From a checkpoint of a small transformer trained on Wikipedia.
Training: a variant of Muon for these matrices, 180M tokens.
Each number is 128 + 24 x the weight over its row's rms, rounded and kept within 0 to 255. Layers, rows and columns count from 0. Numbers have three digits each. The size before them is the row's rms in percent of the matrix's.

# layer 8 attention key, 256x256, rms 0.0876, rows 100-199, columns 192-255
120:084075121112122135153135102138149143114138113128124110113121145093141120132114152125097144155144117140136112107163107094127160149145136133133131113137135135145148127103117134158094145133139172
129:117114099146152128111090099108136145112145091140124164145155116112132127093119142114102115137127116123144109116117138145140136153100105104135169123083132150121092165138091110152114132107119081
125:146132128117121132127150134140166136155136125156115112145129130151106092135095092153162138142113151155123125112082105141124122153165162141137122131101156089136093172139092163129187145122111161
111:104119171163159121159111150129135138147115119104163129149141146098151162155141135101152119144107121132127143135101151131137128094106118100131142165175099102137131127168088149117127109155120144
125:129136157094126125122086119110134122110134102137154154044133109124093139046071148125092113146100139112171132166131157124136114131121138137130132094110131156112113086139132077159111107149129153
118:110114122111109122139120152091147157150173176117177112146131115161108159122166078122147126132112129101128061174166172128106120168061154141153097135115133138114123133111129128151176143154117156
122:108123091105122147154140092119142089088127090085124125192143174182119120090124154120140148109135148158101089159137139102170112114138136111122093124122100125114110142131120163156105112123135129
121:134102117161158135115097128150141119120142123114104158116179107120140115144100116133135133124121149160158115129113145153131109132142103141108169115150097086130136166134120152086145127174126122
117:093143138118169087146116128130126172143134116112098158144120117099134129139127147124143123145121160119152124139112136086090115139117107096144101138127171177155145169152112125117142127189122124
129:133157153138126150121154125144142091084132126134150121126142163133132111118158142154134124124118136136122131122122110170108112141140168145113134136154156139113132129159115121175125143138136122
123:160099091106117158139133110124125124130151139096145117115098109102053163134167138117142131126128152123104108144114160144128122093132128164139119147118100129119083111134148157109108096122125139
130:101171141122060161116083137149127123135141118115147118113113139144143097135117142132122162126143109122117161152128164122156128152080153079137108095128120169086123206080134140090192085126149142
112:115125139089153137108169123127156172112104158139152150110123074090120118161141117162107107117132172094148189073161104154100137103159107110116140080084145094148124113118112127083137112119083129
127:129179136146135122098146109128103117093131116114108118160152116137109162135116131092143159089142144120110163146113136137099145114161148127150138146101154139085095104149165154153148145103154115
123:105131190137114088090103151156128155171148138138069154131158139081090135171129094149103116133117141147105089165123145133107130156144132096124137118126137119125136137125147094126131095115125138
124:141143143120111110118169117096098121096148166091077152144172090141112122177104096192108141126138134094114152142138150121129095126111117127115127124155099137128098127101144105141126178164150126
124:136150141144154122114131142139119165122148120137127181103114119116115151108135148113123134128066121119153116113160141150159131091135185192139136143119153071073160117134176107145143122157094125
110:127157146160129124090117170122095131132137129142101130120077118117127142132159124130150131133124168146109104082150108124137126136111125082116148139112104168105172121095144105086185110099104122
121:148141141113114153135140111145175129106145129114126137145125128150130128138094148108108112152128150100147164135111138121122135085144131127108123126129119097095158113138154139149131180129138134
125:134136158161144115092127121154087136112130132097109138116147087119118123109161127086129102083167107092103101121099120084121149122100107154151138106127094105154111139148137073131201136130152122
123:138148141103139112148123125134119148151134173105121138135144117117142136152097118106163149144105064166115084120094143127135071102080153134116146111116108128129169137126131074130152131115083139
122:161143114104139152134126130131142110130135146114098114148160122071173143141142128144155106132148142166110119138142121141125156124110130111063156135119118103056112103088134128172118132135118108
130:146125131138093142097107108127184106149138146106141099119139111179080129161094116106125124111108093158123124128136112123120143145144098142117136144120132166150157117127140125076145129131102147
121:123125133121114114112094099105114165150117155139091128135117138154099107145122138149172155115119121101119135206178151138115071151150119133123107121107174127165107157125156111111142171108101122
126:129153118119156115107107154141128057128127115126149094081103155140148154156120124153131126102131127128133144113124134120127139117122150106141140117155070146146109135129110168135139178107130127
119:091151145136114128078154130097121171113119137132146162164137083159148115132133109142144121087130135118098086181115155123123134142179121115129156183070096131093157083183132103152140156134121118
126:090123110123162081124158131147154100122142107170116126113117114168105134094113120116135121126119098166110140149124134078166121089127134167134128146143136140124118152130107158119110125114115153
130:091108082085158102136100154123152156081155123126118122151159092193111115108109137123168113180140126077129130130118145109125176121114132119080134133135148161119139127091131142152148100132165137
084:129107179126130133120132132145145131127135157113160170126127117107148196152117142121130112124151142145113127111146129123134145155101099123131148134085145123099131128119131110105111095118121136
093:111188121116164133148108130104129142148176139115135165107129121155151094149161105121134137108138111133120122132148100126178109118109126086143086109133100122130123148169123092124138134140123135
085:145098186119111125105139114129199105113134133151130106103170150169110114112095121126130126117126147126162145128098087105149182150108142110118121131163150161119129126119090130147128159146089079
085:143122163146136080172146130111098106149095122145100110128150120137139144116134129133099138109094134099150180109141131169109128133161152146157146115109136142087133120130123103108115146178125119
104:109106149119130125152149096112136099102097127165119112117105143122115139058114155116138119127118138147113108117175115129087180123169148184124157159124170137136086119104135131090117116131154124
095:163114107111116132136150091126144110114108146135157112151139114144146083098123132126122126169111118104101158167096133119120133113125110116112091120142100176152111148099145126150123134171115118
077:183111105107168111094131118135130167128144100132134148117107121110157116107102138135156088122161113144112119137096114093116104110085116127128126160145122128112169151131102189161161146119115091
070:093141136120150107154121116121097098126115102146102148136118099128147152138153101114136130148124114077127180135092124142206140134143119132126199094113135106111155147128159053114075154125133137
069:152109159094125144113106148144157188180129107172128124091126188097123110122108084134134114098131132120104189103099139095127153126146153079165127119127164115127143090159131180084166176091105130
053:168152103144087113105110123138134116176130067118134131124136159094138133173125089111117136122125114107114164105084150160147141096147169110109148164092146121146093126125181126164117126152078065
056:136112119121109127086087142157117178152115074118120143090142162103157128145089112114142124147138096107112151097055175123127145109109119130122141173154122125125119122122145161157144120128113094
053:114098166124127099151146161134128121148121150114145144146133087118148138105152113153110122063132120148130073134063136122156112147121129107133160133149159110139137095116105134124129119168151139
083:135168121106173131153132121107097115149145138126110127132105142118126093155132112126118140154122162110161168083156129111173136109163147151133122140109169098109114118205108114115150139104131074
057:112150118109108139163125127142090112107116151118098159160113091143126084064138097119134107119097149157130048149130076110126117118125127118139130119154126116141100073144103117116136092147131150
059:126152094096130131106104129154127139108114079139122137122126131120138144172104093163144163148175113132081167131128182117157113123094163129143132125147094134109132131109169137108106149093107108
073:136107132139147121113102109140146160160115106122097110114121163118124141136122100122108098128176137126103115140145123126145131105108116127129130149171179104114113171152082096103134112096149138
080:115120119145156108145133118121086166146136170087090131127136140150091105126124090112115114108132151132172152154146071157141131135130116158137143094115165104195148114106098124122194119173105139
068:182098100105095110108145149135106109128131120102164178106141124141117094133133118135129138106124107120153132124124087138166157126107146145152160173155176124171204131109092146140097130141106108
069:173122114136132144142106143135138120111109137136105114115166115135133160114135127150105100164127120142116111107069126150109121135087113139119095146121120095162109169105119128178128138104084100
083:108113133148131093071095116135122165146143145094115131112120115136100123161147142099153112121133105074134094090169120075127149111149115095146123142162132165102139119118120090136157136117157107
072:129130101119123106143171113137132157106160115124128128062151148121138125126107101142112082146152155121135140131161144146143130133139123127102137096094128122096119122128096105119145117110118101
067:120097097126105126165177153105071160106132168140136176084121075132129087070131114100134105127130165114121112113130121123174102123115128108123132124133155126149132133114116081120141116164098100
078:145130151133080172123119159152122112123149135142112147086136143159129126116159104087099168118172085133158153124146117196129106138135111092115138158173110080104129090142121095131129149157105155
080:112077165094156149101119126142163129104117175139167126160114117113149121156150159162099132159129109140109115126122115111124137151090141145148160133166111183179172110151120131135102128124069109
083:100151128119126136108102134127084123128118170120192166136125115105121139121123118119154114137083156150145136125167117134110130122153136090109151123077088172156092095142150121137140132143105140
092:135087136136138136157149134102123131130124121138080130117154089118148121084119110106122122111145143156149107162131132143159111116171130119164141124095138164147103154120187141139140126189135131
101:129136161155141120162130129108099133098156100128136103123142123114107117144141117151154149123111128157095127149114102104133155134116143123130152126158128070113160177140127103143108078145144129
094:095162157127112120157129124143150169149172153185170100113097105111137142168119162121113113153141121130116166143142165112119119097127141159137151125134101099094135107096104101143144138113109145
099:119164108137133109107124144118126136121144129102106147176166132149131145096120117080148093099146149145131117137145087121098125094117108085102104152091138158126075117165136137075148113103170114
103:126107147144150115151072144103103128124115130140175171093111152062104127116123166136108155150109164093135138145175140137117149144154118125117162131145110156118131106116134121113172110153099149
107:138133099119171135135164099127110091110108119134127077146162185112069150077126105122102132134126176132151146118134126151086144071121176108149141149136130111092091132103179092188137134129148107
102:119149113139109104101154139136123148140091121136141133125123078135145137167143110122136109114139080111094127131078170130142168141111119080125115134140118156134077143065145145144163156098162128
080:137116083111122105118141116123106138139102097116148113129146123143125160186167108140103101123109123102106139136080122118135119112119138104107109119139110121136131144146107081171115122146131132
091:115119134123123168136183174141108133164160119123162116108121123111092130105135112137107149130137160145107131112191159111138155087141154149089132134114144150109136117131169121105133129141133152
095:094160113145122149132146132147121179115133153093133141130197119125153104146167132108136086094157103126115132132169122151119150112094111111131117080137101131148126147119103137102131138161172147
087:116128179173112107090087110109131133110157169165139107063153161165120080158122092132125159132132147124104153176121086148133115162124140062127098130138184118127111125114093120178143155144124118
100:130130151119134132115109116151182086093127140177107179117104127152119135135173110162142106118077084118097123127103129143153112158092126151139120115137094093131151134129136102149126140081093149
068:111145116142130126099128132120087123157090124102143139148131146145142128156181117121096162130099137087103156104120085164107104137125122160117127151092103128076160112123121090109109130115107168
073:083148112085145110149177154155102084095132153105138127133144087134102083131138136153133130148196143107165122131170133121143129085111108106150113103156122145141112139155121133117126166124133137
062:179153146140111133113103137136142183192139080137127104082153153091126131146113083102116111153144124096103182077078140099110150098168174091137149120105180118127127092157185128184159132132103085
056:114166075123117130140128063105093117095115137130075125126122078138125118161087165170140121129154178133147111138122115136092139127113147099158066109141159142127106141115083141148159147100160110
063:148103127128116115113091140172155183124152104089128116130163137125139122147116077140111091086135099141085113108106128117096142104146110103098114157144161108102098129080110159151167156101120120
061:115145117159137127131088125189134185133143130079117146168156084131129115138140124146102112101130111155106070147093128130094142090127129087135137130146101138133110135056146156165179151104128114
059:104145125126124132141139144105120085133116164138157133135132117125087143111146120117135164098128129157143143140150088137151100125161157133105143101131123140114161136128129100097129085154126124
067:142144113117129130104148096116084092122147097130112138114117115154127125115123171146138123149121101111184094119128055112157159140108129149156106105128118152207128096168168113131117172135130140
067:110139151124107128138122097106140069133125131145113125139098113104105144083142109132128160072127112135157122163106126129171131106144145150123160121107125167157124108116177097115095087167140144
063:157094129122141139126111139117126134123114114135102127106148167103130130189109118167104116151139107082142163120114180125118157126094128136134114162128108130135097148089136130147165181104129068
081:135111123132105118092108106144111148098126119122086121107154087127119113159163161180081142123141124136177090119105163112125127156098080136139118122100149145170151136136102107152159138134138131
060:112133153144115135128159115125156124115122154148132100148142105143113132057159131111147135091072133178107098136137103112102107129172114155130164089113106121136131112110089118149148055127085115
077:087117123188147120089117124208118134127111145165104120124127155136127154139130117115145133108109074135067163150133114125159140113146132110124134113102119127160116154117128130116101152101142185
063:154110121136125103160135163123064157166111158104150133162137138124119122147145139160132148133109139138151143187127103148148134109105141085138112106129132103113091123116139147148149161165164197
070:142145110126127146148146110133119125081148121126117154088148109133131119139134074130115121079188140103093145103095185156094112107097108127127132135098150117173107118105126077154164160149125145
078:094138137118087111135145126106125131119112175175085119141146116090135094082163172069131111130142127123130131139130176116166125160150110157133101089148106105103090120124125165128130121130102142
066:095117180141117131161128110117088102096108141166131107115126150150101096094177128115145146118118125148139140146128109169165109111153125106132107107115153114164102130158103147146092066191153194
076:133144092131108132103127110103075121122126147111112103130126123144110100162165119166159107156136074105086124129082106127136134113128104156158080106125147137140130067139154163153163163109162139
081:137146093169132158156148159138133104113085123116193183100095146128123099143050140121160161116124138128115107162156160155127133132173162111173147115143105135121133132113121136099140137119170134
085:091127120129145125098146108123171156120125147151103109099148135111188103146115116135110118150140107126103117156097159132158100125161160112174135102119139090110106125142149122098126112147135116
080:147060111133098106118190109157127125128115076145141126168137154155139129107129152120120164106108145117109148115106081115147172099163107130113112106117100134106134158098103112124121117095148146
089:128089151170129110134150116150144112117108098168131137152126144129113131135131149137093107115136106105118118146123139110104134116112121125120120108099131176176082147129134109112117110121157135
106:121112155111107122176113112105153118168160085126132120148099126104167127143108117128097149153121124112107118119086161120119126167152140152100153110138091061136155158117148120153130118094091098
102:144150119155118118102132138129135124100121109099121160110131083087159134147142061119106091132118150170131067121128131108106131124116104124155114142098162130141178116172158143164153136135128179
110:111113173117145103126126110097147136143135081106098102124148139111096124094102163133084133134136155082182152145112137112114129121112115153144136106102133153135120112146130132116063102154174130
103:136130123119152122142135137127101106135113117148102142108116124123145135115164138128114130148092127136159108120123089105122107118099087146155131131133105144162164135119136104063095071152122121
104:125109173111112098137167121133138105096158185161140132142117130128145101113159107132114144130170172110115165183067145153134129141094152122147112137122178065131107112151144164151132156151159136
116:104140150137098123131113141140100124133083181098113118116146075128127136158118094136121095152161159147129139147141123108150120133138127070097120130163125092108147115107112155146155078142142192
103:106116131146152095114115136121107104127134124157091137110123126098170109089177159156121130125152148149142129131118136112106092100134074129151105136134093134106057152140146097134128153126119158
112:148116113148124097141102155102145144102161160119135105162099127143135153141069109137129113170162128115110087108129105125097131132105126124143137125144107125136159125136122096118119094121123148
114:151127121114121112134127109137087114165119132154187156127133125097107102112130151149145124143120118114127152165142176101128115119072135124129144099137139140142121123075135108073120120185147142
112:106170138128161143123110102093152131109136131114125126104155111102085133114116126177088151169144144116136104157170123145117093118165108103121137082137129116115141080110083071126109143140152124
106:128152147160133100115135138146166108167112109120142119118143102112145151121109122143137113131142112092176176165066133131103089131110130139123137135148138141140184129148120158078150119137145107
114:130168100108150120143133096136143133094134132107119107110087136121123136128137104131139107124130100095091143171113149098104135081109167143137123154151111122111109110134110112151168146165140145
104:114106127121154089091164111116152112100154099112136168148129140130094114136113157133122172116140176102143146103114147143127121130126153170130169089128116085091082107137143097152119124110153147